Each number is 500 + 40 x the weight over its row's rms, rounded and kept within 0 to 999. Layers, rows and columns count from 0. Numbers have three digits each. The size before them is the row's rms in percent of the matrix's.

# down: layer 6 MLP down (transposed), 320x128, rms 0.272, rows 210-276, columns 0-63
# gate: layer 6 MLP gate, 320x128, rms 0.274, rows 211-277, columns 0-63
# up: layer 6 MLP up, 320x128, rms 0.258, rows 211-276, columns 0-63
down210 105:428556515462439500559490569548561421526474512480484537462449515549451451560480515515532479486500537508486445501567486438512463457540456519481620494421501483533501479456460532432529512438483509
gate211 108:484398516558589495543504419573546518482525557488477543531474443566500482532523475507510447489444506503470478572439494463600471580497501532517489462520500513510509498494562469540570460465489535
up211 102:519463506525528418397490501544496499564508522550498516464466517527556501507462485456514487563478441538512440492531530513511541469546423485468511435464530467536513488442477404550535521504481462
down211 104:489455517514509509448537485534543532525504523560508543590515510529466467572474545512472570431424518422553501539453491512394492536510504485515513488498504514425537524557575445548467482540508497
gate212 088:459499498474475595501500465541516508580476486448497556502503505523467502496518528434443497515429588462453540439521439510371475454422524547515498453536466498497496460576491531432530418476450433
up212 097:476574467505483442467452499523560424464539496508471543458463502533454494464449439499507501545593493527554428475500591496597525477512503547440519550437521475530511531480537472470456484485517525
down212 102:526505454560555529429537493456491494452507501502484533501531535421545501499547467533467547430524491494540494504422527475451424451512509459500491484446547500555493460485519462569568489513484606
gate213 105:465542549427472565460508463455506535471536558517415588565502456497562515462483495505512488542583508491499509531511410524521473502517511469479508533443475499505506543486497531485441554461493521
up213 092:488520533466469403468481477477492509471517485511538565454512491431566542572523501480484447451422510474469491527535527508468444526516431513471509480510592493494565463494477478463511497543446504
down213 103:516535558511502563460507498498504457536494455487569423434519533546435539547536503487460530389556475501544569471550538512441493604461545469524441436543565483504458470484446450516529472479547491
gate214 092:515574534422432505539522511508525526475574429631488515461458439532528485558474555498460419536488528480513501482488480450454570488551565457460473485517499492577508537506497487494554475497420415
up214 099:535503530475424494556531486515561557483536553507480562523542409496514509511520479610522480547496510546454569496498593471557502496507518491538503522475526510533490510514431508468447478542489470
down214 091:474490483503546463470492470519476462508442440508567454499426530569513449515498549471518562470516493434499469466499480521494505540527493508484539538441439443432544535451506538416534478510552506
gate215 100:520522527545564494501481488513496472517516478481520451500475468511512506454498495491570533465464501531502548478549541537478504534449449437422541473461463523529488548495439446522494520448450512
up215 093:518476502544507524513416490488471484549498464422511467614486478556465436515518513505560507495521499499398460529523487548469509532473510530494508488453547512493544564471499470438501437499487497
down215 091:537539474464509450510543462540542484537488580548447560514570496442572587573496531518463502512491495512445475491428493464482448502513519462545506538534595491432527461582490555501539468514539446
gate216 117:494491557553473492497529518560497500493465490519532559495473400483525510504570490470501535499497507452528515543516549500494544537492435578496517449575585479485540501575577521524459529452575528
up216 127:528522516494440545544457483480464478443437519562483507498420567438525522486569444502508551573443495481499515532454506491435498486493443416444568556524573511543570575483511466481468525539457538
down216 103:511549518506498522482458484572502520495455462521541559522524573504434457520473509499515444464516555560498579544552487480419416468458562520446479574465554465504499612473447472421525509501512513
gate217 094:501546521474471486449506503468492514451510537507488432488439502525560484534511434516545520487495460518456490519442458575492469495399530505478489498498623497431517497549512511497449477451520494
up217 109:505493461455510555522456513520384488496534498520523431535470540583543515481524459505539475505457471487492522533422518600446483438532560520497489475506525472464456488550511511514510441474553588
down217 098:432472575485534523515460436479560505472435512505468496518538476459507501505514448482528416485491525535528480550511417483529519569451518487474552421495519465433517527425587472465476504404472439
gate218 088:565479487518496544512517478569490474486492526488525492510524506578442475548463462448458528529545489425564544513398531500450586502535488448509485575485528466614446532500480517513511501467476468
up218 087:437472529541549480498450462638569588389494502539484519483443556459512517407509488569527480466512545456501501486489493526479490526499511567503559506511467559539481431519491528505535525484482456
down218 091:476536490471485546467483512505444541551495476564521506509475572544478449549559484463491463463511482500558513431473556530502523441586436485491533489603539457511468399494408484477425437526479505
gate219 091:488524585505484533505523528557489462491414486524469484517507514511458538541484571602521518482509518523428525533525532512542458514442538559523515467539507428473526474525483508562524539461532564
up219 101:497455487547498539517435476502507463444561486550503509485563458516474541492555489455465452500494467511555487465417447527452433510521519480569459476537522487488571547540512473490540591470485540
down219 097:404497532481526411430489487485507475536494497552545489557503453517513465458523573541474524427526537499501477486491501470514519536493525446538516475473401420529491563441555487599515437513490537
gate220 095:489521534507488522488445438502531506471593476525486568460517516504530494472537471507454521466499430534413568548446551440456530496637525517534497536497474517519471437506500472507554424467587448
up220 102:540517525351482521511509515417490532578549541528503517490465484515516481462500524477475475486497554554457503565520491520586556493461543447478521527497498497487553507496527550488513446498507499
down220 099:564577498559515424493588499476541500483492459500481492570467503540507482473464468478457550435505489474538560538515468499484575528450470550386459428489463484508455522509433518511536566414454557
gate221 108:440474564556410561531559517513550533490470531517489492546484508536431474517497531485568469538510519538538490516538447492491557541493445493516473589549495522462516477505467521557492501516476444
up221 098:467519533543532561495557515563532491580527512542526592465556500543545480479466539576538465402562370520473504480463486480518491449486522502439487465462519559456486536477552519514454512538522531
down221 102:515485560502526519463471481486534546502556517529531498479496484526516529484464533479473496492462537422537507518511539440461403532458490474439514542521529509573451523523477431434514464504505552
gate222 097:481498502477468465572426585519523474543520546501520582491526520529500463546451486529509425518475485478501580515472503484474518491500597562545465523507501521456507544530377547542554455537515436
up222 087:544442508443475470513518457518440445577563590532415566502550501456486464490497498456456468462498514503543426533404514513492544510465514470463465493453530531531489537516515402483431510555422485
down222 098:486501509541478532532576459486488529456529469513650518515442494491452559584585485534380505529490468522547472515471540489460530443539543553446585468498496492446569510508499529447516463438544530
gate223 087:467439522522540500423483500560504474544488498538440448519497500487534501530618487501488494546475480509461583469409491576522480598506474496516540501497556496458495529512482489434475544434464551
up223 094:447536445527493551445464537523513490527457496552488438497481504461567546465538472483512514516558479496433437433432515543477405515530502481501452500561465460434491521459513494529502445480522473
down223 092:456502511481454432537545503500481548492457459503484450523576482491495460469517517466576506542531470522476558439552453435477494479499480478479531486511524473460538499532486544408490576495407463
gate224 123:463526495554551490522550478585530534460502467537494489506449537466516615528469495444482479537547523482537412535491445588493407513481442562497540512466485486475504490460551508555524483498495535
up224 119:563495518499578487418503501451543440553506561512487501447537485477504487503503484478489486574587567537519543409435447371534537474502504560493484484520437467490472494559498569474494515489446505
down224 110:489470476443490538476541491498517518527465463511530500479447544443534536491437474477490455499483549549524514508503489492447416476514472547512482534529641491449524474508520525438454468498496521
gate225 101:473470513524501442501486523493551491503514459552512544492508516524455553533543511487472541478464564485503509466550441480534549481499523506487465578495534471477495510509495505541481588392519442
up225 105:448525512480517554467401570508485465534458485513511563455435528536358486496467597448411489519477467521435586499506568511492526501495545489457498480518461487623489481497439485463483450576473454
down225 105:480613464481482469497545488566552518544512543558504557591505544482467498612473450491429536493549476484480544517588559521492542509488465525497558515558459486512515453515479485534486559473562456
gate226 095:466426519557445492452512463476536514469454517511488607551449531500514562550531422538607521488452509465498533511488543534488460532495496452496431536513507498490504539473529477502536512431452472
up226 095:536470483452446578480514424496439500490501416480584486525512492516485511512435541517387460547440511472506580520553525506503470473521500573475530492453441492499430449462531533507475491473530481
down226 089:471474571451500470464527419482506534542453536527489481553522504455533466498553492482601456485475530490404484492538434529507477546453407505490478488518595434447485522493484518470555510547478523
gate227 090:492478438485488540507442498481474472457519463589482508583474468480449473510512492478556515528588499506501525522529582461451491501426504503493466415457576420439488470480482507586519518489474472
up227 096:452419477488478526453466474467517518455484476418483451505473464489482522463504531516476479547543459530480522472520528520544570501492464475488534499525517462521445488520469482525519523571597527
down227 098:471528524418519504475550514485520498521520532529545465481505524540464485441525469495468547485489479508503617566502485475565486500477570507568516439483534407468489617520484493547531487532439516
gate228 104:519504502488578471477557510490566448554578516553517473532575472522405521514546490474480534534453513485509492583515550537492472486573535484491476467497491500514566544473484525542544486488493509
up228 092:475512515530548446441444511401460474484512489496486486544457530461470463518514459485478476543486487593581549468476525573418426546490533496567445481445514489506498478550534523443410482433531517
down228 105:531456520518588555517491503576462447487559582521481514483537535496453571522544438476413492517495500437542466500482540545492508522470527504451518497449498518555559565452522497480520545602544494
gate229 109:455544515504497474494513469463578507499547479441495396486521484508520460545484498515562579455502517440536522469513496485480495501543470498470450519538531539443521533604452468541540511491448469
up229 110:497494526502588506394447464474539418506504466459530512537453579588566516498558540530493522615488509520512547497494478489525595441511488541532510501480521455480451509468512516474473536470497531
down229 109:589555529531492516464548434519477444488478564516463525489522525457537523505487503473502488528432495517513440496521502525413473508467544626501506480480526563522550496395543439519489496534510588
gate230 104:560510563487536505544473524538529464490484484537522521539488441558487430508480559526517515548479478393486562475496503480511525523480499499493559534476481518556464530523524519486513460458465490
up230 104:527505506507503467550488456438531511473468481491533510477544561450444531540529522558452553480495507530508563459548516513452449525475557527494470432466471487528546527546423528421557539478561544
down230 102:416494468456510537467456500521537473517506547457507511415468523465466571535486448574441503448532501529517466448499505502536597477470569507496497522543539540504458476417500558552518477544458428
gate231 107:458575488524498524540501490485467456464590515516565420519471489530513549546482450507521494554547465436421488480482483548385532518502472474515527500482549446465482533426537442527514506451504497
up231 101:540476512529508458420528505444490522544512428513506552462514534452500436428502555506416475525555502508523456519454448461576534506580483469521507520543498548612497500476469523485553553479500558
down231 102:543504493482465458551431492484472512549443490499507522460468534487590481543529498539534560548529530502459476496462502472467455490502453460504509497489484541579578535574557466488576527442458459
gate232 089:425460562460440513422508476479519512464506468499494428534427517512484502490511483483574496459508526512569486538463466518416532526423474471407455495515482485491492549438581531500497570526423435
up232 086:516448552516474458475526517513486536580451558569513470535524493460538519498542500493463547492524540528464543556530534498499423518536449486473539539455426477495441503493526504539524540467495565
down232 105:452478560432470480434508524485479466550442494525446494552520471507453510480519423477468575522567518476501504555519494528489481595446511537422492456481628486480464568493532532519513526462429488
gate233 098:472480511552518504459498525454555516564591522483498480571499438515495499447507456527519492517500546437516490535464562506484556525539488536528537514546455524461448502491466549520555531512501553
up233 102:498507496480441463522505477416535517556529525542535518505514494484422416486529547531483480456504503465501506498505509483572512441531474489483472487525531482470454533502451496518507510440498555
down233 096:478479471489529394524488560552505508499447503521447478488419560498468505493465451472602525614476479402548488537483482481528483518515483526458498485535490467485497498436505458518556569508462491
gate234 094:625473474407479500560479445546488471509466521457494565471500504534495476401475522533530521486482511496515534500475502486493571586556447471462532535504426455515439486444524500581464542515548569
up234 094:481566484490521452481511539513497505583645451561463469521561433530465476452505513434502482392489508529513559510507508488544529502506457504453457533442535458443579536536475451527501510526502466
down234 099:519425448505482501407526563443443406520509482558542515488515499491514480481492520525567523507512457524517471591504513453434418505492562546473535528484542445460536531463526514530516593468503490
gate235 104:517557496481520491451525455536518517442590532509522527500565558573445542492524499541460483537463490469551434547565436512504550503501503520436547563426498529493542584544515514504491538413528473
up235 107:513546478473570465474531480479520494490526531496491471560496421550481517467551525486565519540391462503504457543489487548460474482492570508477524454451524506465445592488493540501523594430511490
down235 111:505557570534474517452523598570509449483537528489450453517540533473562530551516537535485535479488478521455485567547471561447514525471451462398479485429552459458523481513543451488528500461471528
gate236 105:552520500528522523512497527424508550482485534496532492521546506479510477467553500545547484546499417436500474532468463519460497523608517572484484472451495475498517528509444410481410407542444446
up236 096:463473491568466542506465496472534535515477433527498463498507549474502493452472491510538526500487504529550447518484537474439471555625606493529537518500526539458497571531482483510566543516542526
down236 105:455464473488463485521506428537480492490532448503504451530468487472455574440545427488463524515482478505551531475476430430506506498541504564525463511532459573450499487419507490494476504493460538
gate237 086:427509561501516549493457465507497558499432462475482468496452515538492461445598534436479535499513522524483550545468506385483541508496536528496529477475472447475510532544432477570487508553452476
up237 094:499559433563531463585525511478455463385513533537574474487515540455484484461425513455452473552499491498511515499572436525539454539502512528452407506585521475546492497453515499468497491506482580
down237 095:520522555525542551448452462507472482501556500521581485466478469535519475498555441461440483450499540438463539489492511485551511542505480528484525547570519534511515566568451504578521483539471541
gate238 091:533550518495547508447480540505552479484439544467548475521488510490494490453505465565528500508497470545496524514537523472518513474549441554466513526433498454514530524537476504507559464503506538
up238 098:453514601488391503447502522483464572478491589560472525464506541565466478490471478595553480468554505474556508446523482537441488495484523450465518528488467484532522553456529450517554494449503587
down238 093:510548490479488525464536566470535577487443530543487461502487471580462565485534509564547534461484518478549544524491462510508575529486491512514514521436461494511432550474533543504514472413511461
gate239 110:427543527509481482545512503477536507433536436498483515432551508511499525518589485553473470443438484446495501535486496419557486533470463445452554432532502496508506487494493544479613514557495517
up239 103:485530514474543433578530415477532476441570509530499464576508459518538505439565433515551515506446467486459477433486477506562516526539510533456516411453438481478465477408521519494502471541468423
down239 102:484500470517590549465535503422518530531485486480543500534537514550528508480514556533490528527529497530531494550523503473512419534441597514558476557430567543502506484513440532450532510542466552
gate240 105:506465563499510470522464445496430449474526512479463533516508454463465513516450564552514518519549510481493519476588519441478516452530527440476504562468471503532484495553534555421488445548502528
up240 108:504451498591528496535473441563484419528552513465483530448496519512507505534542419459447483513522566475501475519524563527497490495526534497554517508475538573530520468419561505534519475456560505
down240 099:463496484473509463545541525524441470454483517384468497487522508504549556454502512553577544521503545466503454445438502498470527497467470534604453482436426496544513469514543474510565508462454555
gate241 095:446518588584515480462562429502499502497489545476505530564495464515469521491458452524511504490499471452544491492501506526507514521455472478423598497456551469479513522428560519447534526436486437
up241 094:495456519499528512535514551461450532522501429524423501479557500501476503519537485400532482438489511434475484473547508471487510492476543488502472486523515433544492555561510460465527512589477454
down241 085:473516571527508432432529468495527495527496614500515559508512453483429545480515446463533552463536487455534492522544476489490550547470499514461549480477500490483474518448517559446449496419494521
gate242 100:502498505473535462467465518525507528488467472492507463515461434541492559477468446563537525464475497436535552529529534476479525419489563495484582508461486463516465554498595511513453509425569518
up242 105:457438479471511456480455578455464506489513557499518505561492436545467528557487499520522493452522521572529529455479429533490549506557552518464551530564533475475487499521503521499504598524481457
down242 110:566504502506491488501529523538525442483414482561431485455540511481437496544513490497583522499501471544486426431478543526516540497462492497532487440505478459542531517471438480452493531534556444
gate243 086:543477488562519567532490504459451448540534475464499460461456518520509451474478467491543469471516434478507422580457479470505474570473487472540514557600474521511458504518519410612539468469452457
up243 093:527489503497493494538520544550442454508541555499507427495541545514480454555492495549500578570533429535515510513503572468528417528440496459494463527543488457480532555473477506504546450487413493
down243 098:488463566515501502488524512536562511516472484481582486585513500485498525475447458474526574501459388495574489485499521441474449479489474534531488477480538484517567519505503443511491507555534485
gate244 098:469491456585439455517465439521464518544461601544470441536505492508512455506498401508541513544425504506480486501468471505494513560540498473518568489432553450464515556517444431460535484472469496
up244 097:555529453493437465524497495489494511491513587545460468467535555458442511477585574513384552516482444460535509550530468466518492478538524490507492484493470548474491476466437512539469491471481540
down244 099:470490453564459566504514555515463512567508545453498516523414544520525448489486544492526470584443513506505473495467500413482519473542494502558530485494463472468524469530483526459519541474469539
gate245 106:508471517431489459456466411517451456488459448510507576516470525557559475484579521474476490420542460548565546543480567509490491531465474573420450581512471436519469516462525556488502423498523469
up245 108:512481511469499458589546522524394432539583500477458500492538467520472497497568473467506541502566443455547499563500389472517505504532524449488469495500490452555516493493595393596496514524533600
down245 111:428498465491476484511482424518487478507537444462497539466507496500535555509496509523462481521439534495585520616530508490457519539464506530472467516482422545515547459534591518525538525585455477
gate246 095:468508471510454562526494569481465474514495482461471456464498469596523475463526447443397443533488451549539398611483447552523461575531593464483487513514423522546490570443493455527500509451503448
up246 095:595479512566536455534491470460507487564525528464550441524552514564483450471516449533537425443472467509465522520451455590547465507457499458465480436513445466471558489520461457477521469467502509
down246 099:485412533447589516466527437451446470492556517522555473544518564508484408457553497451479398470430497548445536594554510436508538489473477522455513524505477468468485512513522538499598508458510472
gate247 092:533515487456529402490516544472501537515468473511532506554526454518464472428490439538578553485491472532439543497547449503469451552501546568472471518513551494506492522522495524483437453439490489
up247 094:526532559558617456478517457470544483578538540521587520466529503503466443494531550518487478478485510478470427451537518482533507502541515533477552535472509445454469464506463499504547508435474520
down247 092:562463550409478484479504494469546495511461505473529497461510463454451475481495455537618492507524453532436525512498512486486476531458479464479496504470658472498474547493540523556470510444435494
gate248 114:497581514549544448490492473436541530548511519534565492516547489492448445495455473564448485544583520443468476552537528489468482532438503490538493500533503435482510458575466527535488507518475498
up248 121:483473483489532541511560552520482531624443514563509497613505460520448508519505470556505483527499504357488499423393518428512450566421458507591493477521571499532566491477549520481480518480485542
down248 124:546488561538521495477519537519515563512492541511560533445496470518405459460543484590523518544530573483516454481533512481453456500411485506514531501475416534531420459521485516616526495512402495
gate249 120:548459447528487553499490510521480518495541538521461518560540532489529435437512522494534498527498485427539450549516471506506436589453434455530494604521450420536487551450487549540465467494473632
up249 129:503492525523562473425453532445527456526513522570486518464546495511482399443552478527443476533483506502459404511498427474515435490490533499572494504546541521497494517549488543496492557501431556
down249 118:528509569493480481394451436422520516507460493517533508447489515525506531583509521461521509492447485537491490457445512542566448470465450519590461510487576472458486452489491457461542543500503460
gate250 125:419469487461521541501551511499575418484520499479473510511504541552554452515495478431556488487446448447475569565508499503447483500460494544505456501543510482455511488582512470528459484512540511
up250 113:584519557463452559497525458522574436509521522508506549516466478519450421489468502536486488500477495539454492537462501483496545510525544456491497421482477518495529501482514466470518505493478482
down250 105:443501483536552505513493548445484485478545507505494473452545480547491582480498518526449522553451479377518505488427499517480562487515453513547476429473429559474496451505480512545484521473455579
gate251 093:485464478479438505473501546471512500471539546460511435566484493565492495492495536479609507508532507560509485481448537439473489572490473424552544539500532484524532510537523550476476453546531499
up251 082:485465449478419577545465576499484538543511544578553472525518484536438458489480481482435516554476520478522476463589573436558496540569544510493479468550514509437464471511457482616572525500554501
down251 093:506475507456433474456486505466523529460498492482474440454443532518488530513455468534617521497562515552487535485445479545548487463466490432535530483439553540529540481459568557473434522514430495
gate252 108:450532522500518500515456431506512551474455489513539473469507488514552511552558477476455473550541519421562502534493562482483543457588532511505540474518509421545532527493515468493568557446521517
up252 102:514479465441528534491442515579505451537422543459547434516581531457503492522472494479551455506564495444461504546474482566476465442509572453533548555480452452560476495571520480475556462514498560
down252 106:555565483535524450467544473428532482509467468537478546420562507542456456475491533482537502459464492518456505453478509435513450514538518477511485500571528495441467446521501422469504481514566442
gate253 089:503505515484509472439500419494493535527545495458473516556411457516468550581512406532487567450529506468557475550512469437465566472446559517508527466501522539522539510450471490477477496474490473
up253 088:524488567435418491477462495535456549449461484441426466538520505486524549489504468496614521482468555469504506534472442497466540502421526505455512455464515514521544595478503517543496586509485507
down253 093:477448516488496525529556590503491455490465478524461547443517452486470548488418522557436480556421490502459516524547534532547542471542486472530479535544404522468521506530491489567533504520529479
gate254 104:607499456441567518466440557555517507503508583445544501490570540582541562505528517542558498491493485512498514502433456583454459548526552462582478507504521505448434484554428540550464476427499454
up254 097:527495571565515470528473611465532428509498515528470458503498511523436454569485484543488535510485496500505501470501520466498447557461561549509504492487437589548481497550447424478504554505499512
down254 101:580489523509585491485479498538554535549543588457530487532540502527525500431503506562515498477473524480535467410449499569526434526497623526530493528515404490510458543464436513490490477420442508
gate255 105:534513513502536429489524477505493461478447550518496516499519487440495489578545480509452534518453530480538529503500498539534527511527596493456479536484489524506495500585473506494429471504485498
up255 095:581435531407506482476475580499515481516525496513506473469473556455476475458499470469435495522545480540507482529513450445478499495495530528485454509461413466478514463547453447537548557460537533
down255 097:499487477562550526514513431554482558546506522507389498449565583421487460527412521445526469525499554499546495512508457526523584490541563487443520514525533494486514495550578446470532434578522493
gate256 122:574496466560433429470470487533516513497511534462502434491410494439527471572538439515476503460516547447493493493520510553533464529523533539502476476479472434504492493472504557495451515502463570
up256 127:488514501488556504516563517539494518551604435543468493529567445561391509507517510519498469511494465518599485490486496486433519435486537490445530536514480493533604484502459512559493521489559544
down256 105:477486519510486456432485508542536509497533512454514496495472486436505431517560472478456537470496535514551540530532442467586518525521556467532424464461315510485478469512513521495426488515500553
gate257 102:545482511483508519466511568543386401557473564466423469484523487515433497471537470482530544520486465520549550551490573535535525558468513552479493508504556472485536579559468501560482509547504519
up257 094:535448520483558491558479536532518516538434590555501485560535514459555501461524530529506477445488458491548521495555455499479496545540564532507472535533496439459495475478479568546487551540482468
down257 101:514558475570610525466481571525471524497478519445462439496538534498458470419485494474490521504487462564519485540473468522449514495554469523493474560509479533591617508591516506467498453463514451
gate258 101:474476466495487472495466526390499439519493475550462525458537568536474568510586515447512463496505485466503485606507460559516479509531493478489451510513562472429494521515474561537521568487419459
up258 099:515554529441532506516516548540472481565556514480534569517464563558424544516435489462510526466513504474457483513473489493586588545510500498507489524485508521472521519508513501514515540469621491
down258 098:493551471501520513547516505499494505490508494505405523479482578568542607532534478424494501464504489470554485626540481437456523386466486437531499545520503462484546474509517517530571506459508448
gate259 096:524496443558487501520548475553485544484504457455458537487499381479475520473545445482499474469473527523533552512514520496570488540487452501495519466474459460365550523496496524429534504557429552
up259 097:545540505547544457529523558524483430538530520464568495510512542509507468479523465531488505523458502454540521515435518490484447494530477458511557508434506469524516557416474533468446536468482527
down259 099:461465509599595464457459495554457475493392533520573521492521527513525458515523476559478495516524511533554457528489526480512479500439568532471474509465472496589439429575524457551535462535528471
gate260 088:511558459485484421488537547574492452515541494560433477514536510430543505518484468461511528465503519520522478458571557543528505500465522457548555542440503511542497491603510482498419479559515430
up260 083:393505491508490539590478485486484577417446607550540510468507559467439515531523507521487506521503493457517518450475543443496514540428534546462445467533494489532512545499522542468511515470495539
down260 092:479561463573497529586518555489535493431546487580524498518515452518531489432439475439523520520523498533553528457510440471537482535469451458480473578511460547548460447525504467546437476521535423
gate261 108:530562455587504466468502483544431473491451542445533449515497533513506463563497485485552500542478524493497510501465448498532519578522539542490539493466519514487593569522544503483537527508541552
up261 114:531570531527479494480515530449464519496504447492473481516531542475552596538516550470515523508501549559553585512521517472440449503502502514520474534416499485500579498445490508511460519451463589
down261 107:491416514486422516517544396472474498465472484494453527486560466482507546462447501476517466500462454500457477497430511528505496507477468492448511545570497525493467494511556503421525473508519501
gate262 102:524479510537478487543553532477517609410420534485495498505449562505542545483449519556478476524447480545477554560511475572514537572479525493544492485552509442492462517539467520445555525506492450
up262 104:583561548484522487462521526517476508522481386506436398531531465467463538506454472474426494528509471526548431549472550474473483550553515490472574419476495511498553509463507503515574499517497570
down262 108:487548506449471460517521499464432406555560529466442493538490497415494410548540373451527461516534550556449506473456580470461475489516493471426493504463523537518506436447487503538531550501552527
gate263 102:539596478553450546560474505508483468491517502541491507528459516545443488478466457441504515413466514553518479454505544583462416573423530532521532459449515488534419543514520555481506533439508489
up263 100:542433551552482477517439458484552510542467488510562508444487490455523480496536497470476453475496494504493505406447519494448469541531534506481525535502578507457475524591512579404471487456500465
down263 103:480565496452512567479518455552508589525455500517526524410491525548473530567570528505467519541562469452440515532537496569489567505461509501535553511587630503549494568442480507422517496522490465
gate264 099:477463534521580530462489560532481464496583545507491444559495460539471544506498474452578528483568452482516484559504515494462533513527467439554486548533476550444517469526556495535582525514439501
up264 110:559463566455568599495481584508444528539490524519489429502554411497498467545479439492505499513506441533472447447566526409488524525486505492570486488558459488422506484532561520561528486473506501
down264 102:557481487476514486511522485498452480524483571537505431522584403539455529556521466474509460508506406476513458438543508486474523483459460551471476473573457526432527488501534544515543524473431514
gate265 110:442499561515433538542508468490502518491530534489507493463491442478523457469522441576434522558456481509435493510452579511514529502538463517421486483493541486553525527463501522487460499451566572
up265 109:571528489506500532494547458431494557620500496595522517556446543433488494515627562515500557480521471528494504481464558447475530498618564521458508524499483501535436479538466508536488534489526583
down265 100:486397482471528470496438512537472451516459477527525528492493545548450547538425545473524569441495525495556418495523464428515469421515541518579524487552429517526550479511492522490570407507436487
gate266 097:457457591501446458578448532496544556447493476488493504492474456416534474467540459524476486477474569470453509583433466513494486551437524466517521487499543524488541470553506545475457515504494491
up266 101:545402457566525582497556504549488432495482488491519569439460516542585527557500521516575504500501523504549532519511450402490417435461458476510562526499473515544509493467550473516530492516493488
down266 101:545519502478518445542515512539464488447486460478494561577484558502518453437486578535473576517555481520509462446529478509489492550431486540470425442520444438518482523533454498553492470458541469
gate267 108:483507559541488460588568514508488437561517532453505482516474531585477484463531487494510503554546449479572573493510493476474486535485494523538508437535489510572534456476484505597536469489456592
up267 106:475463403440512484539472473557472452523508504577474527557385473520439437498540491461496492483447482484481511473490453526482477520545488534511435579466567467548428491526511537513484505420493470
down267 109:533532434451553520536466462589499543489461508561512506561480492556554497460523459442497428498427469472549469460534487535454447525546511444432492487568454542496483467513473509510491543484457495
gate268 091:555561480486470518366503479511475508487463527528556521504474516496412501462540497489530551508498474586497430496534433517507465488421498593506517516509551513389519532457585471543485480489531502
up268 084:452523549556532544516468542434557552437537548529501481463516516518601527530531512498410526530486407491490527501563484547491493510510575525492497517495548511483487530437535462450569481547558467
down268 089:541481553517470434528497385501486492514405452523505451511490542428460531502498499522566526468510532519515479551457458474489475551458500483513532519495435476501490509494551572480455514554504513
gate269 101:604417494573517494559530535488547478479514493540517542515497490554432497565512511542503500541499476448576522499495510450543474527468526518514442453524512530509554563489566545443503471500458425
up269 097:465453518505493553463540556525468541501509528485437531464469462556493480553484546467562472540497495569578491536470513509462414498490406528508493439484487485508521469466490510590599515545470486
down269 097:449508494500523474445460464499455493505465566516573555504403517481532471459486504437451467506434499496579501504513495483490465423473491551500602449437463494514503427521532457576480463454486527
gate270 108:472530472524443456492422527510561526481505527471490527536470480479527418490522510453483482489478489486491483491467529554528546540512495497475479465536538501502444601533459497541537451561447540
up270 106:507476487506502586460444493521534498498519533528493500493440500551532503502497558597541508452470453493534510504409531506494542509560520451483474499481568414480419500468453504498489510514475494
down270 104:482439568477485555529518468559545533450473538544508529505447501442549528523492416520531495463484537501495489510467428452540462530454528472459596524473415537475471457516523420466540485507504498
gate271 092:436518467533505463473519498521483476542469508537524432499491558440415544468532488509504474512524518516507536518468542515483487505455519516479569520493493475565451457510488463571398523516482446
up271 093:483546551542553523526480504509476477534472574539489556428460440484462514466462571466513431462461543474476500488486516504527464477519512527490551485552453468524480528434460508538468534559515544
down271 094:497559449475489538581536473491494516554469471486506520423431502590441574542556486553543571525560571562471519480536524515474486482528558471530497440527465487514530513493451537521518500507469482
gate272 093:504474507574451448485561518484551515472521490518535505400440449523514532418582460514482501481549563542461488623605561456479521530490471467540519528531491557491590468559487528545515509515469481
up272 100:459471513497467456439448490488471482543494487447469524525455501473465495564505500504392471490528521485525503514550431470489546517503528451509468540498452484445486574462467443503485501490493550
down272 091:496535428572535501565478508489533509443531508518492575455484451504497497447487485438449509556491517479480531500454559481468456433503540554599511495585530551502578531523509542556417532520546520
gate273 099:441521456537465496488527500524529470511529510495508545553568566535627503520507512518459506466461498502493455533529470513432503464498576442521491544495485524510459487521560469483554470468516548
up273 099:536525511542513462464568483546493426468456510546508507449393502475483469526530515548467542512508494508490478497508438512485370544490533457497485502555517519545484557538453476520483512475564528
down273 098:478518535503481450448483492525473449499500524555540483480539506477528468508517475468478453517527519487520523513436552461597597556502497494457499490508420484436445466500533469553488523480418539
gate274 089:563493522539448503491488555500503534494556481447533457467506533492425527556543416543523468459495541527553500519476571529508482484453511565567546474474536512489484433525514455572569517467520512
up274 090:551519445537531443537488433441552517496472511533517436591525526501544511474481551536470517545562479523464533512464511466486501547510448534490570552530516475474432459528444507445487456476511475
down274 105:453566483492476437496508612431469503496424528498536532429510515469517466485483529519529457541415552560424490497494493452549493502472537465459405468503469495529543533489439518440489561510479516
gate275 093:527563430543460556544498539498438470500509485562534571524517422456526529486525479498487461549509460518456440517541484514546476479538497439473392538483479507461533506500510455595500540537504504
up275 089:473441452545502511529492550544461488565459497548555480451431445417513521507513530505458515440434542497519511505591500504461541481548536544507472472455546480485428491548514456494517492469577447
down275 100:513550485467508499540471431570456520481470498536498492421497502499549508407567411502531490499480571435465528521501456540499581469476448576532470464467539502478475469560510516456500473488492515
gate276 087:468495543478412586515529522531525504569473501486540489545529476501457497437552520410543482513509535497465511445440581480422521481487574503507485550478419506526499516503500452558531454521489523
up276 097:509521524483464578477455443479508521546465486494482461452513541476502523508542516455398479579401516586556500509452510477510582524463437515497513501521519506499511515530463498571477480451460521
down276 089:529497517463438560493500482495443503436443464520475496539512496541461566504551531425508573511486454545441498479506514474467487587486481535434541498561568541480461493484460468441515530497508523
gate277 099:465510543561459540589545466486488471487501432432481496616522517520595489509518510548576487489514535493512459519534504422502517533475521496521516563515532445509557482505550433556493478552498593